Weights of a small transformer language model: 13 layers.
Each number is 200 + 30 x the weight over its row's rms, rounded and kept within 0 to 999. Layers, rows and columns count from 0. The size before them is the row's rms in percent of the matrix's.

# layer 6 attention output (transposed), 384x256, rms 0.104, rows 55-63,119-127,182-191, columns 0-127
105,181,184,240,182,202,250,208,208,216,205,166,276,175,197,157,248,207,160,220,199,179,184,165,211,231,225,168,211,176,226,203,247,211,208,165,141,201,172,130,187,233,242,236,234,244,217,214,124,150,163,240,207,153,228,171,198,224,214,179,158,164,190,208,203,243,201,165,196,242,199,262,225,204,161,224,178,188,204,236,290,238,203,204,194,157,188,270,239,194,190,208,254,137,175,246,164,220,181,187,172,198,213,229,175,253,200,194,225,215,135,213,169,158,200,216,210,200,203,205,163,203,150,190,234,196,245,222,189
109,219,220,230,259,179,192,221,223,177,193,223,202,184,202,209,224,159,197,208,123,183,254,209,224,171,236,197,185,184,182,236,168,231,220,259,201,207,172,172,222,186,170,203,180,171,196,216,203,172,209,210,230,196,215,208,177,137,200,215,196,203,196,262,225,195,256,148,223,221,191,176,206,161,161,190,218,198,195,199,218,142,190,190,217,216,185,255,188,196,168,189,221,260,243,204,252,176,176,174,193,140,249,195,229,198,205,177,219,240,190,180,239,160,241,161,241,159,242,252,133,164,204,210,250,200,220,170,173
115,226,248,219,231,179,231,202,216,187,217,181,186,206,167,192,205,205,187,140,184,177,227,204,264,213,144,213,206,198,178,168,164,141,179,188,202,211,206,167,205,205,182,144,180,212,255,208,259,222,163,148,223,229,190,205,211,176,239,155,206,213,215,202,153,181,210,178,149,187,214,201,184,153,145,222,200,221,207,214,217,164,206,138,247,209,195,265,194,201,189,258,230,246,235,118,183,213,240,158,217,199,266,197,183,242,165,153,212,232,182,170,184,201,196,200,216,254,230,192,186,172,210,173,222,190,204,199,206
112,225,226,207,168,211,222,172,231,174,162,128,231,186,224,267,173,237,205,127,205,184,180,236,179,229,237,186,190,200,203,202,216,190,140,201,196,191,199,202,218,171,250,133,188,194,225,210,184,186,191,192,208,183,250,195,175,256,173,229,184,179,247,217,194,187,211,186,178,244,148,227,179,226,157,175,216,150,139,163,198,203,201,187,177,190,176,197,212,179,232,207,235,222,172,177,174,225,184,215,187,197,171,218,225,201,167,250,237,240,224,223,212,158,169,231,193,245,231,176,245,206,221,220,206,173,215,199,171
111,148,216,223,268,146,208,238,205,220,221,196,219,245,148,185,227,186,192,221,181,214,258,204,147,230,217,260,202,249,154,191,202,199,196,236,253,275,168,185,205,147,174,230,191,216,163,186,185,218,192,174,185,226,200,195,242,184,201,230,200,232,215,207,280,186,188,212,227,188,214,193,210,226,202,174,218,208,216,199,280,179,192,178,192,150,272,123,202,232,169,214,218,188,240,236,230,190,190,232,236,186,190,152,251,187,189,255,184,212,159,158,206,229,186,187,185,222,202,223,190,230,165,236,213,172,253,175,167
114,239,240,177,165,165,191,180,207,253,200,212,177,229,174,186,183,165,187,201,227,257,166,237,257,193,202,166,221,190,209,170,186,223,131,135,241,176,167,240,219,195,166,121,246,191,184,216,169,178,200,172,243,268,210,230,201,204,199,221,215,213,178,229,182,137,208,252,279,198,142,179,158,254,179,216,165,184,239,259,213,252,199,207,173,232,194,168,240,213,196,160,210,227,202,210,181,249,196,186,232,214,200,226,243,226,249,216,215,227,217,214,186,180,152,179,206,210,173,244,208,217,212,209,198,170,223,215,205
101,141,190,207,203,208,230,198,197,242,156,151,252,265,209,276,237,171,177,177,241,225,207,168,218,183,194,124,235,157,242,147,208,193,188,233,174,202,194,191,240,191,220,135,243,204,190,141,206,156,158,145,176,220,255,174,145,255,260,197,192,212,177,158,205,175,186,207,250,208,216,180,201,251,198,228,205,217,195,151,223,240,179,226,197,201,225,201,164,198,182,195,184,228,194,206,205,210,184,216,196,157,210,200,205,187,191,180,159,198,138,176,215,193,224,156,179,180,190,205,223,166,218,178,185,125,173,230,168
105,187,184,227,217,227,229,191,232,240,219,194,214,194,193,209,227,171,193,194,232,183,202,230,156,181,210,200,205,196,194,174,209,184,158,154,226,274,179,210,193,191,155,164,220,189,181,219,215,229,172,208,230,221,209,199,182,164,161,212,173,146,222,197,188,194,218,176,210,164,182,211,202,201,229,182,190,217,173,177,223,224,188,166,198,239,281,193,144,195,179,193,228,211,189,210,191,221,209,178,200,155,232,246,172,244,164,275,285,194,188,198,196,185,166,197,232,208,206,158,188,191,222,271,154,196,187,215,218
104,171,191,244,118,222,221,200,206,184,164,227,233,227,221,182,188,144,305,223,192,204,205,167,202,184,147,132,231,199,188,195,153,181,214,224,218,199,223,177,233,195,206,245,188,212,164,172,176,280,186,228,169,235,189,184,181,261,194,206,206,193,226,197,209,217,203,242,186,230,166,147,219,230,248,208,228,162,206,249,220,215,241,234,197,197,208,217,208,211,221,173,203,186,239,203,226,201,206,213,195,140,217,214,210,272,191,199,173,213,171,199,218,152,185,169,192,162,202,202,193,198,225,208,171,168,167,189,202
101,236,223,123,188,168,210,194,173,199,205,205,190,170,203,180,184,235,229,186,178,176,175,208,196,212,204,213,215,253,203,169,215,196,225,200,241,188,200,237,210,236,201,197,150,140,189,179,209,187,214,204,187,234,136,177,124,176,170,201,158,222,237,245,204,203,152,234,195,192,211,157,152,188,221,176,206,186,217,178,169,200,237,216,225,238,222,155,173,207,212,200,163,184,194,144,175,141,196,247,225,197,169,194,177,171,153,229,222,195,250,182,223,173,190,184,152,166,168,245,240,166,198,209,211,228,176,199,197
105,205,169,184,124,175,172,159,209,221,203,169,204,169,207,182,230,235,165,259,232,252,179,244,211,203,163,210,220,254,212,198,200,176,152,155,185,173,186,234,172,195,188,189,191,177,241,90,211,260,170,230,192,224,217,179,209,203,154,189,192,222,198,229,217,190,188,172,170,226,208,202,195,231,201,169,159,165,184,193,161,225,202,210,174,199,225,108,217,222,233,146,174,189,172,178,197,200,267,250,246,246,196,187,211,150,195,213,189,138,206,229,188,215,147,190,229,190,202,143,231,209,128,225,201,169,158,153,261
091,135,205,185,200,181,158,196,201,180,220,212,197,170,279,226,177,227,236,251,196,191,165,169,237,159,253,213,209,200,156,191,178,209,240,224,209,237,204,181,196,186,209,220,232,220,179,195,165,141,239,193,160,132,232,257,211,227,166,208,155,232,211,200,264,225,167,191,201,192,190,209,187,232,204,198,218,183,202,194,187,236,189,188,213,158,190,197,221,221,211,223,142,194,155,247,220,213,116,220,229,190,133,189,231,186,208,243,212,170,176,237,182,251,212,219,207,194,162,210,194,185,205,201,179,168,213,176,153
092,215,219,214,259,180,172,191,232,236,154,180,212,165,165,211,187,150,136,180,182,181,193,219,228,184,162,209,217,179,134,174,232,157,228,213,185,203,247,190,147,190,201,185,219,214,195,239,214,253,212,263,200,230,209,188,179,203,192,213,162,200,209,232,193,173,199,170,159,161,233,154,179,204,249,149,239,197,182,222,195,229,239,198,215,193,205,205,222,210,143,179,226,241,212,211,230,156,265,165,161,215,177,215,182,228,151,221,217,147,245,209,195,166,210,165,179,194,161,210,198,217,206,152,202,214,198,173,214
104,229,208,198,145,189,249,153,214,208,230,209,197,244,182,177,192,164,169,207,181,215,227,180,237,196,140,153,222,170,165,205,150,211,218,174,232,182,244,177,187,241,183,211,211,169,233,314,209,136,234,169,217,196,226,179,168,165,223,218,229,140,224,196,151,203,234,201,161,179,221,180,175,177,170,178,194,259,171,210,142,214,211,226,236,197,153,185,163,156,217,158,248,212,169,190,243,125,227,193,197,190,203,245,157,184,163,189,224,207,203,213,164,170,195,222,245,197,214,200,196,152,201,198,179,244,206,189,219
109,194,173,195,189,206,183,171,266,225,187,199,202,202,190,224,199,187,241,195,214,158,222,247,182,180,192,189,143,213,250,187,149,244,238,212,213,198,214,178,202,141,227,251,201,203,185,182,257,229,173,225,218,188,170,133,212,186,142,218,189,183,188,202,196,209,198,199,161,199,215,232,215,190,265,210,252,203,162,179,260,208,204,206,204,146,255,187,109,186,195,164,223,226,226,190,165,189,223,197,203,138,167,172,192,241,197,202,167,130,228,227,202,207,162,196,217,231,177,147,184,249,207,223,167,212,167,190,167
099,233,156,194,203,189,202,190,146,233,223,204,152,93,251,178,232,224,179,197,143,209,201,198,219,204,224,222,213,233,189,226,199,188,233,199,213,189,171,251,192,233,179,193,140,242,164,200,190,239,205,206,166,204,174,215,213,225,124,161,159,171,204,222,196,199,197,167,138,236,190,222,210,189,220,165,243,129,181,251,181,200,227,181,212,228,206,210,229,214,245,217,225,205,139,236,169,203,201,169,199,205,213,214,216,220,222,190,212,187,172,198,184,201,193,228,247,209,185,205,205,176,222,225,197,232,237,241,219
103,247,143,158,139,143,205,208,164,208,213,165,201,248,199,169,231,243,210,210,212,250,174,188,170,219,178,238,238,188,211,176,168,150,208,210,222,167,223,150,184,251,217,177,166,221,202,195,199,205,223,233,202,242,243,210,173,206,227,225,213,233,215,226,231,231,209,219,225,227,181,216,188,223,134,199,134,186,226,178,162,222,140,242,184,164,152,199,242,216,240,191,174,202,182,193,196,200,150,254,235,206,190,194,258,183,209,157,130,270,199,211,209,196,169,246,155,234,177,219,239,233,249,180,221,183,223,207,247
096,235,209,186,232,248,181,162,198,188,167,225,209,178,169,193,235,260,146,188,235,207,213,205,212,215,213,184,145,201,260,182,276,231,211,209,162,178,141,229,207,201,165,200,198,255,236,195,192,168,190,216,208,202,253,171,203,180,219,232,219,174,218,228,189,201,185,175,255,176,212,209,198,160,167,238,180,225,220,164,191,233,186,221,186,216,234,208,183,210,172,138,120,205,207,211,207,232,161,222,210,192,191,239,196,126,198,167,166,208,216,182,225,194,219,197,195,205,187,197,175,200,231,187,155,220,229,193,178
110,139,142,227,141,173,202,237,237,178,190,204,158,104,225,223,180,147,152,146,203,203,217,211,191,179,193,202,172,177,186,167,151,164,218,196,201,228,219,158,152,200,206,222,160,249,235,189,206,254,190,238,178,222,214,212,236,197,227,233,203,182,225,247,206,241,183,236,182,135,167,182,184,205,211,216,189,179,150,213,207,178,230,246,218,173,175,219,219,246,203,220,154,211,193,190,251,237,167,172,187,189,237,210,243,198,214,160,153,224,249,169,244,258,245,219,215,190,210,181,239,204,247,197,167,147,231,177,205
113,226,192,193,221,230,168,153,213,196,217,229,206,225,164,244,142,249,243,191,187,181,212,231,144,219,200,154,143,190,176,192,174,177,243,207,190,199,202,254,208,177,195,226,233,201,202,171,245,252,219,142,199,208,210,227,186,236,230,185,264,197,208,191,220,148,259,188,231,201,270,148,242,229,156,204,219,230,201,207,170,220,197,170,207,163,175,215,190,248,200,182,205,246,225,164,246,170,186,205,192,192,147,173,196,186,230,174,199,151,173,185,265,185,193,216,193,213,242,178,206,195,239,200,166,170,217,216,225
114,225,159,146,188,216,220,214,170,191,205,235,224,241,260,254,199,192,191,200,264,185,215,154,164,197,182,169,178,200,204,191,172,197,184,190,151,168,243,136,187,161,243,213,200,203,207,221,173,174,220,209,192,172,203,218,258,256,236,228,217,158,238,186,213,207,206,258,222,149,192,223,200,215,243,231,218,203,191,239,142,195,224,188,195,203,212,197,206,206,187,176,158,120,189,205,184,196,166,192,180,241,175,214,237,246,210,215,196,255,251,191,183,208,204,186,155,225,210,240,167,226,278,116,183,205,199,233,161
125,170,188,153,197,162,239,199,215,187,188,196,210,243,196,178,167,233,191,229,217,229,235,179,168,260,178,168,206,205,214,217,209,179,202,174,165,158,182,256,167,185,211,214,195,216,185,167,177,219,206,248,191,258,187,209,215,173,223,216,248,204,178,191,210,203,233,225,214,216,159,172,224,194,257,202,186,151,142,212,169,192,192,228,197,215,176,132,233,187,221,190,196,195,224,154,249,195,226,184,209,248,181,184,193,185,207,182,174,211,243,204,287,171,180,164,145,184,257,221,225,216,187,202,211,211,153,179,219
116,180,206,228,216,238,156,223,147,228,248,223,160,249,188,181,178,250,247,216,160,215,230,170,226,199,216,245,213,195,251,179,182,219,231,198,192,191,128,173,197,172,229,261,190,227,189,166,161,195,200,136,215,169,140,198,269,151,227,187,197,219,157,214,156,252,206,207,233,257,217,160,204,156,227,243,184,232,222,200,227,145,172,176,156,221,217,161,194,191,271,233,144,179,211,212,197,196,171,190,254,198,196,191,208,225,191,170,146,197,157,215,245,221,242,212,206,184,188,212,158,181,225,211,219,161,195,179,185
129,198,195,190,223,284,180,190,104,179,168,177,250,151,236,254,214,229,214,192,230,196,133,248,182,224,231,202,224,205,262,159,231,221,194,187,159,235,146,199,163,194,207,177,215,188,182,153,191,197,208,207,197,209,198,194,250,235,195,154,185,209,197,179,186,194,181,178,216,207,187,186,219,234,165,259,213,153,180,242,191,175,183,175,157,238,138,257,175,205,221,189,130,195,241,180,196,241,227,169,189,200,232,223,218,235,242,186,184,201,229,185,252,234,217,176,185,232,194,148,221,199,198,207,211,154,207,297,206
113,189,234,204,289,192,192,179,157,146,209,222,203,174,216,178,190,217,213,139,191,199,162,194,211,214,227,222,201,206,152,272,241,138,212,234,109,220,214,147,164,205,231,197,164,191,189,180,135,248,220,202,203,202,187,212,193,223,194,163,195,200,153,212,218,211,185,181,214,240,213,217,208,125,154,227,152,253,225,185,128,208,219,184,179,196,151,233,251,215,201,209,210,193,193,233,161,201,170,201,204,180,270,171,168,187,121,216,181,239,135,191,219,162,241,188,224,232,253,182,209,145,207,187,222,150,247,210,228
123,261,182,226,165,229,170,209,199,220,188,240,229,245,223,173,183,202,238,249,216,166,169,271,202,175,233,275,166,193,218,175,208,194,232,172,173,206,205,165,199,237,241,258,249,189,237,219,250,202,244,190,268,244,183,205,195,170,215,213,264,171,198,221,178,176,230,212,189,174,235,229,174,173,258,226,139,187,216,184,212,235,173,184,220,185,163,202,185,218,175,182,222,194,187,182,167,161,175,178,231,225,205,172,220,219,198,254,191,221,212,212,213,163,253,219,222,151,215,174,152,160,205,171,179,301,244,218,196
125,227,238,210,168,237,224,225,212,203,163,210,176,204,215,215,169,206,250,154,218,244,130,198,264,206,196,199,194,252,230,206,208,222,211,191,171,171,223,211,162,189,234,212,183,137,204,164,142,235,171,191,178,163,210,191,173,212,209,148,224,241,184,168,120,200,193,228,161,225,185,220,172,184,184,221,217,204,202,191,227,192,233,186,200,172,219,178,206,189,155,175,173,205,206,232,199,225,225,146,189,166,203,168,190,200,154,141,246,167,210,197,175,158,136,178,224,266,120,190,193,197,164,187,230,212,279,177,228
116,199,169,189,206,157,194,252,207,251,226,210,195,253,206,217,175,220,212,191,212,205,211,182,198,169,170,254,251,179,175,196,162,145,180,168,257,202,203,192,159,194,196,195,200,200,150,173,195,190,238,232,197,171,157,211,206,241,229,174,183,220,202,173,218,202,176,179,173,138,201,225,187,205,171,211,195,206,210,236,214,160,196,231,230,161,215,200,204,187,157,225,205,212,147,166,186,164,200,201,222,253,175,172,186,177,188,207,236,213,212,224,109,231,161,170,224,208,163,249,196,174,172,215,256,223,190,202,210
# layer 6 attention value, 128x256, rms 0.0982, rows 55-63, columns 0-127
109,230,244,176,195,155,204,252,169,139,189,225,199,243,214,184,183,161,185,228,155,239,203,200,230,199,177,267,224,228,170,180,202,224,200,262,233,190,179,216,210,262,229,198,150,171,194,224,230,150,191,172,156,219,143,211,207,185,193,182,179,161,203,204,183,189,134,171,214,233,164,186,139,174,223,248,198,273,225,204,188,206,218,184,171,233,260,157,174,132,190,230,209,176,218,188,241,186,198,196,226,238,201,179,222,173,166,225,161,162,229,192,220,195,212,189,226,214,175,216,213,228,220,174,204,261,148,187,244
108,216,192,213,193,192,168,196,152,247,240,183,183,212,197,195,207,196,233,190,201,227,131,250,206,172,204,224,251,170,226,186,195,181,224,176,185,195,226,262,210,231,191,176,225,232,214,200,211,221,208,224,179,260,181,172,209,201,195,176,197,177,191,228,216,190,193,168,142,216,178,240,239,164,153,188,231,220,209,182,228,197,203,227,161,175,257,162,198,230,209,195,181,200,172,249,117,239,209,217,238,224,159,165,225,218,167,186,238,177,248,189,177,194,172,174,226,232,207,164,194,199,169,221,108,228,160,224,267
102,162,213,291,191,203,173,178,130,229,276,206,204,229,185,219,189,205,203,250,180,164,186,204,192,157,268,221,211,228,220,213,200,242,237,238,183,172,211,163,204,178,204,232,230,190,150,195,236,140,256,213,197,160,201,179,189,227,158,233,198,207,209,197,197,209,243,223,238,217,217,233,200,197,262,187,203,149,233,203,197,196,174,223,159,220,217,236,197,230,175,222,192,183,163,220,209,260,193,248,158,171,199,181,209,194,198,266,171,167,162,202,204,198,205,257,212,211,146,205,178,215,216,208,169,216,190,198,210
099,193,177,172,218,160,193,205,228,231,174,190,192,176,172,205,282,202,145,240,202,204,213,165,215,188,157,163,224,228,148,226,224,165,236,226,238,198,215,209,166,206,163,261,197,163,208,146,197,230,201,222,199,203,204,196,211,191,226,172,199,218,215,176,242,179,167,174,220,199,242,215,223,208,208,159,186,218,191,259,182,207,222,198,176,193,199,173,245,202,143,157,179,233,154,188,205,172,205,154,198,185,235,262,146,190,179,186,163,197,208,164,178,237,188,176,173,134,195,215,204,179,177,168,230,193,177,180,268
116,174,189,140,168,191,193,205,255,176,210,273,185,196,184,217,215,205,172,140,213,212,207,171,226,211,161,179,224,171,200,213,188,194,234,166,186,135,221,176,225,219,207,214,157,203,220,256,183,212,215,202,236,236,204,189,203,222,225,194,206,168,209,177,137,210,261,239,121,196,253,195,203,169,244,113,156,189,197,223,180,212,208,244,215,240,188,199,218,177,204,236,199,237,164,176,218,187,193,188,211,188,184,216,236,173,207,213,157,243,163,226,184,187,200,250,176,216,187,222,183,152,242,162,168,258,187,196,204
104,203,201,179,163,187,239,206,223,262,185,230,214,228,186,240,215,184,162,204,187,172,209,187,199,130,170,155,179,192,240,167,185,206,195,146,248,201,206,223,229,152,201,255,166,223,246,221,243,243,174,246,229,235,183,213,197,203,183,197,219,181,255,222,186,187,154,213,187,199,218,190,177,208,201,221,256,226,131,228,227,187,218,162,234,208,268,200,178,210,174,186,205,186,222,186,196,137,260,238,174,118,165,188,205,162,220,137,188,178,202,214,218,172,185,220,197,198,204,210,202,217,209,185,239,196,170,189,156
104,201,223,219,209,165,230,183,205,176,185,224,157,136,166,185,197,212,183,185,170,210,194,157,178,175,213,215,213,203,207,242,217,267,178,190,240,196,199,219,233,206,169,172,176,199,178,233,168,185,166,170,176,175,202,211,191,200,173,193,139,212,202,203,210,194,189,222,212,209,125,203,204,151,190,224,211,220,188,232,193,179,270,178,262,202,235,178,221,228,171,191,216,160,189,216,213,177,193,256,204,189,239,204,163,190,235,220,247,144,261,235,203,186,172,195,231,231,218,176,206,189,231,214,211,215,240,132,217
113,188,147,140,216,157,170,167,166,154,219,176,211,211,157,179,219,211,181,231,159,183,228,199,228,225,191,224,189,205,189,263,163,235,190,219,252,168,159,196,254,173,171,204,221,240,206,249,225,155,245,210,244,198,179,171,197,212,242,219,208,200,213,215,228,222,183,138,230,250,200,166,236,151,195,202,221,221,257,198,199,169,197,238,246,187,131,184,150,176,215,183,212,138,204,194,208,192,174,234,197,228,189,158,255,188,221,187,154,272,192,240,220,257,210,238,229,176,219,169,225,192,200,250,173,193,186,194,211
104,209,191,245,184,162,238,178,198,172,193,217,174,163,233,167,230,279,179,216,229,261,214,234,200,195,215,216,115,195,238,171,216,200,226,234,195,203,228,185,185,151,160,143,180,187,309,144,182,136,176,176,199,185,246,179,191,178,193,221,202,220,235,211,226,209,169,139,216,193,210,204,197,180,238,175,182,226,178,102,184,166,158,145,234,200,237,175,207,237,184,186,254,169,195,197,188,174,182,177,199,248,204,179,212,192,206,192,233,203,213,178,225,212,232,189,146,209,183,175,170,238,199,177,173,197,204,210,167
# layer 6 attention query, 384x256, rms 0.12, rows 192-196,256-260,320-323, columns 0-127
082,198,184,237,198,131,199,228,219,217,189,160,193,165,123,222,221,204,146,256,229,236,175,198,186,246,198,177,180,225,242,217,207,238,230,236,187,166,170,221,231,165,241,251,215,216,183,220,208,181,220,223,204,185,174,209,178,251,163,158,207,187,152,202,214,176,173,246,203,158,229,235,208,206,130,230,211,241,216,177,196,220,199,185,175,197,224,209,171,189,258,147,197,173,223,185,182,185,200,160,186,218,229,197,176,222,199,175,204,160,207,159,165,148,184,197,134,181,190,209,217,185,192,222,173,210,208,270,244
075,176,209,207,198,184,234,198,208,189,98,240,169,188,214,230,181,240,183,199,161,189,192,198,159,221,188,214,174,187,202,249,177,248,221,172,174,174,160,194,189,191,235,293,236,201,201,211,205,152,194,176,185,215,208,217,190,192,167,200,206,131,230,229,203,214,204,199,174,193,181,257,135,208,200,202,253,194,179,193,220,213,159,214,171,182,215,131,229,211,208,223,179,151,196,172,178,218,213,190,179,214,166,248,149,208,257,164,214,170,186,177,231,199,245,120,206,204,237,179,224,111,196,239,194,216,233,198,270
077,209,255,213,207,252,179,177,197,262,260,183,208,195,182,220,195,214,161,174,188,164,238,161,208,177,230,189,203,161,189,234,216,201,232,187,161,273,208,192,190,169,202,189,211,231,208,197,263,171,159,195,204,189,178,187,235,207,173,212,199,176,202,184,216,179,173,205,206,184,150,248,195,234,215,264,118,166,192,218,233,254,222,121,203,191,207,159,211,245,183,219,177,180,191,239,190,211,243,236,159,173,207,193,207,196,200,220,171,168,144,248,220,168,257,219,223,211,223,166,204,160,215,220,160,204,146,181,195
095,228,207,270,208,199,203,217,153,136,151,200,160,236,158,187,177,185,157,152,155,225,237,234,214,258,229,262,220,213,213,197,204,131,155,277,188,268,222,209,183,168,226,204,193,173,188,206,229,186,195,182,227,227,214,185,245,184,177,180,154,212,178,221,213,197,215,174,229,158,213,167,236,191,206,202,176,245,217,177,210,192,207,237,159,210,181,216,254,211,215,195,212,137,190,238,174,219,209,192,161,209,190,222,231,161,194,206,208,211,216,188,229,180,202,197,221,172,229,153,173,184,174,218,226,199,194,236,269
095,193,180,224,218,146,182,207,132,208,156,129,193,208,207,203,175,207,209,195,192,218,217,195,216,223,251,224,251,231,215,191,175,196,195,183,181,205,195,226,199,245,189,224,156,189,227,182,215,207,186,196,226,191,163,152,233,181,149,193,184,236,205,184,189,245,241,209,176,240,119,242,190,243,227,188,168,156,132,218,185,236,174,221,201,224,248,137,206,190,101,175,210,239,188,200,302,145,213,195,188,221,200,243,181,221,189,269,218,232,200,220,161,223,219,219,174,191,196,227,199,229,182,178,172,161,259,206,183
102,198,212,178,169,210,266,259,168,250,181,175,192,202,176,158,204,217,224,231,213,206,195,216,165,162,214,198,171,186,242,182,174,140,200,214,176,222,223,136,207,211,205,198,178,222,205,196,215,205,224,174,200,227,216,208,154,183,212,197,198,202,188,223,209,193,229,208,192,188,227,131,218,163,185,198,159,213,193,165,174,181,183,186,193,208,221,196,174,209,197,180,203,200,200,176,165,192,205,199,112,228,199,205,174,227,175,223,204,205,196,185,156,239,276,203,209,215,232,165,204,204,161,123,213,159,181,135,183
080,220,170,248,225,220,224,213,187,233,202,223,154,227,169,188,197,197,189,228,208,241,233,236,206,204,174,184,161,237,195,187,177,192,184,137,252,224,235,226,217,208,175,217,211,224,195,193,247,250,261,203,200,218,199,236,194,219,141,206,232,243,236,192,169,214,157,194,213,160,256,163,268,211,166,199,202,247,217,233,229,196,251,206,291,238,246,125,190,153,165,234,149,211,211,165,223,155,149,204,197,174,142,198,193,210,161,216,220,177,158,203,156,231,229,228,243,242,217,227,176,167,242,190,196,208,164,214,172
086,187,149,211,215,236,222,224,208,165,177,196,245,169,273,207,192,176,218,218,266,229,214,182,207,189,215,266,184,196,214,230,236,204,185,149,239,213,216,173,206,225,314,241,200,214,223,235,182,218,226,203,190,143,209,229,196,173,198,185,213,167,205,219,241,209,211,139,222,191,233,213,207,212,192,231,201,179,220,201,236,242,204,211,153,157,208,200,234,209,218,255,173,150,188,224,248,223,214,225,234,156,233,202,147,179,202,242,186,187,191,231,162,198,185,178,226,239,201,220,207,208,215,180,164,250,214,184,172
098,173,143,174,203,232,195,226,154,183,178,169,205,176,168,149,200,237,245,197,218,185,193,207,204,157,179,245,173,206,180,206,228,248,174,162,199,275,186,150,246,195,215,195,236,229,260,290,222,224,253,187,252,183,231,216,192,176,243,216,201,174,234,198,187,188,162,207,268,152,185,182,191,262,197,206,137,211,123,193,202,209,209,185,216,282,197,198,205,212,177,229,202,194,180,182,139,186,168,216,254,190,205,179,170,196,197,209,200,170,192,192,234,191,185,179,220,234,185,213,174,225,176,180,224,234,159,176,190
097,213,244,209,174,212,207,215,180,214,235,253,196,203,151,152,211,144,177,231,182,216,219,217,205,252,134,124,146,203,193,195,188,183,158,216,165,179,245,149,242,207,170,179,234,225,195,195,178,207,178,192,197,190,190,191,171,205,217,249,158,168,185,217,181,206,236,199,241,185,278,218,226,282,238,185,203,220,272,228,215,206,211,172,224,150,257,246,215,194,213,208,165,224,148,169,208,210,212,202,218,158,193,195,191,201,199,224,197,199,207,121,191,146,230,268,162,220,190,224,198,203,230,196,191,247,184,171,229
062,183,207,235,175,156,227,177,186,171,250,143,184,182,197,165,252,193,218,237,208,243,201,203,205,171,194,185,179,197,253,176,175,144,197,217,200,203,207,149,146,224,229,271,179,205,160,167,157,225,189,254,217,219,180,224,204,212,171,157,165,220,186,226,269,187,187,177,171,208,234,197,181,228,251,198,187,176,263,214,165,188,211,192,232,200,205,182,201,226,258,127,206,154,239,189,184,188,218,197,194,272,204,239,163,238,219,141,139,196,157,209,173,156,231,186,216,199,197,190,159,198,224,154,162,217,220,192,191
083,229,170,224,226,189,204,164,256,151,203,218,180,203,228,217,199,227,200,175,213,183,202,211,205,215,189,215,187,170,180,216,186,239,146,213,170,203,198,242,290,184,219,189,185,205,228,138,175,186,206,211,214,241,174,273,213,230,232,183,206,232,212,192,216,181,248,243,173,211,155,253,211,189,146,236,213,175,193,211,197,186,212,226,227,197,169,231,209,227,210,198,178,199,199,182,201,200,199,180,194,153,200,130,261,190,183,184,243,208,206,148,176,209,208,179,161,164,205,251,248,205,213,162,175,192,210,189,240
103,179,210,180,163,175,199,237,214,229,222,206,214,221,231,176,199,192,139,172,260,188,181,210,217,194,230,185,215,216,188,104,206,211,251,209,181,196,208,149,225,180,294,236,228,206,208,143,285,175,218,179,186,185,195,234,211,217,200,184,177,204,219,218,183,178,202,199,213,161,202,187,141,191,193,237,207,186,197,147,211,240,219,160,210,126,198,205,102,238,226,244,180,217,191,185,216,206,252,245,172,213,210,194,149,206,179,223,153,215,157,171,169,197,258,253,181,202,196,234,176,194,202,152,156,163,217,224,194
107,174,245,222,184,136,195,192,176,204,292,225,210,205,225,191,145,166,242,158,219,242,188,174,190,169,215,235,220,185,211,163,230,211,189,240,169,193,192,138,150,155,159,273,182,196,189,191,201,191,254,187,218,245,245,198,238,203,201,198,170,212,236,222,178,174,224,228,203,193,181,192,237,259,208,218,173,129,260,200,221,214,206,184,198,233,210,219,204,209,243,203,194,190,207,222,187,222,246,236,155,202,162,243,112,232,213,204,206,230,168,198,178,226,233,231,276,218,213,186,202,151,169,217,189,142,226,132,209
# layer 6 attention key, 128x256, rms 0.117, rows 64-67, columns 0-127
081,203,155,238,180,228,200,271,133,210,215,165,240,223,221,192,190,200,214,199,152,161,175,165,182,191,198,255,231,166,179,207,233,201,210,239,179,174,222,207,261,225,212,249,214,178,193,183,263,215,207,162,245,169,162,212,196,235,154,218,200,232,203,250,142,161,222,188,175,156,195,208,209,206,203,216,224,215,213,163,218,185,217,203,184,243,272,222,209,172,216,229,167,265,156,188,200,236,194,180,165,240,180,183,194,188,228,202,166,182,183,226,168,154,222,231,179,167,221,181,243,168,153,176,212,111,228,244,222
106,169,193,222,195,199,255,231,168,163,209,176,198,207,246,203,234,205,165,207,293,245,185,121,171,204,174,206,177,195,235,188,212,224,187,221,203,167,229,205,277,235,188,225,206,212,186,201,170,230,223,143,157,221,192,206,218,208,173,198,233,214,186,215,185,168,163,226,204,230,208,130,160,210,224,164,241,174,195,177,190,223,237,123,215,240,212,177,208,214,257,200,201,210,150,159,227,176,219,186,172,184,189,196,198,190,190,225,207,184,230,218,153,213,164,175,206,238,244,172,234,237,224,195,250,185,226,202,194
093,186,217,125,190,223,258,149,211,186,264,234,156,218,215,199,137,240,219,202,289,200,204,195,216,206,230,172,208,187,205,159,190,203,233,164,217,196,161,193,153,190,174,213,226,215,233,189,163,178,102,158,151,222,215,166,218,183,214,194,223,163,189,208,189,183,237,187,165,229,174,203,190,212,230,201,240,215,199,219,140,213,228,241,208,164,217,227,165,148,204,207,216,204,207,180,211,206,212,194,170,170,237,177,248,198,226,193,183,173,216,201,235,215,186,203,234,201,192,219,230,213,229,250,202,206,157,220,231
105,186,206,254,222,214,235,128,188,182,176,230,139,197,200,199,193,200,169,198,192,250,205,194,197,224,254,249,185,221,202,193,209,192,163,201,263,197,197,230,151,214,154,196,221,203,192,190,130,184,189,235,187,208,218,249,174,178,239,201,215,204,227,195,203,236,184,240,236,248,228,210,193,256,181,225,174,225,205,178,209,189,150,231,193,231,170,164,198,199,142,190,187,214,218,187,247,209,166,210,180,122,220,167,178,183,213,158,163,195,225,199,229,216,226,222,227,227,196,174,155,153,189,202,173,152,197,186,237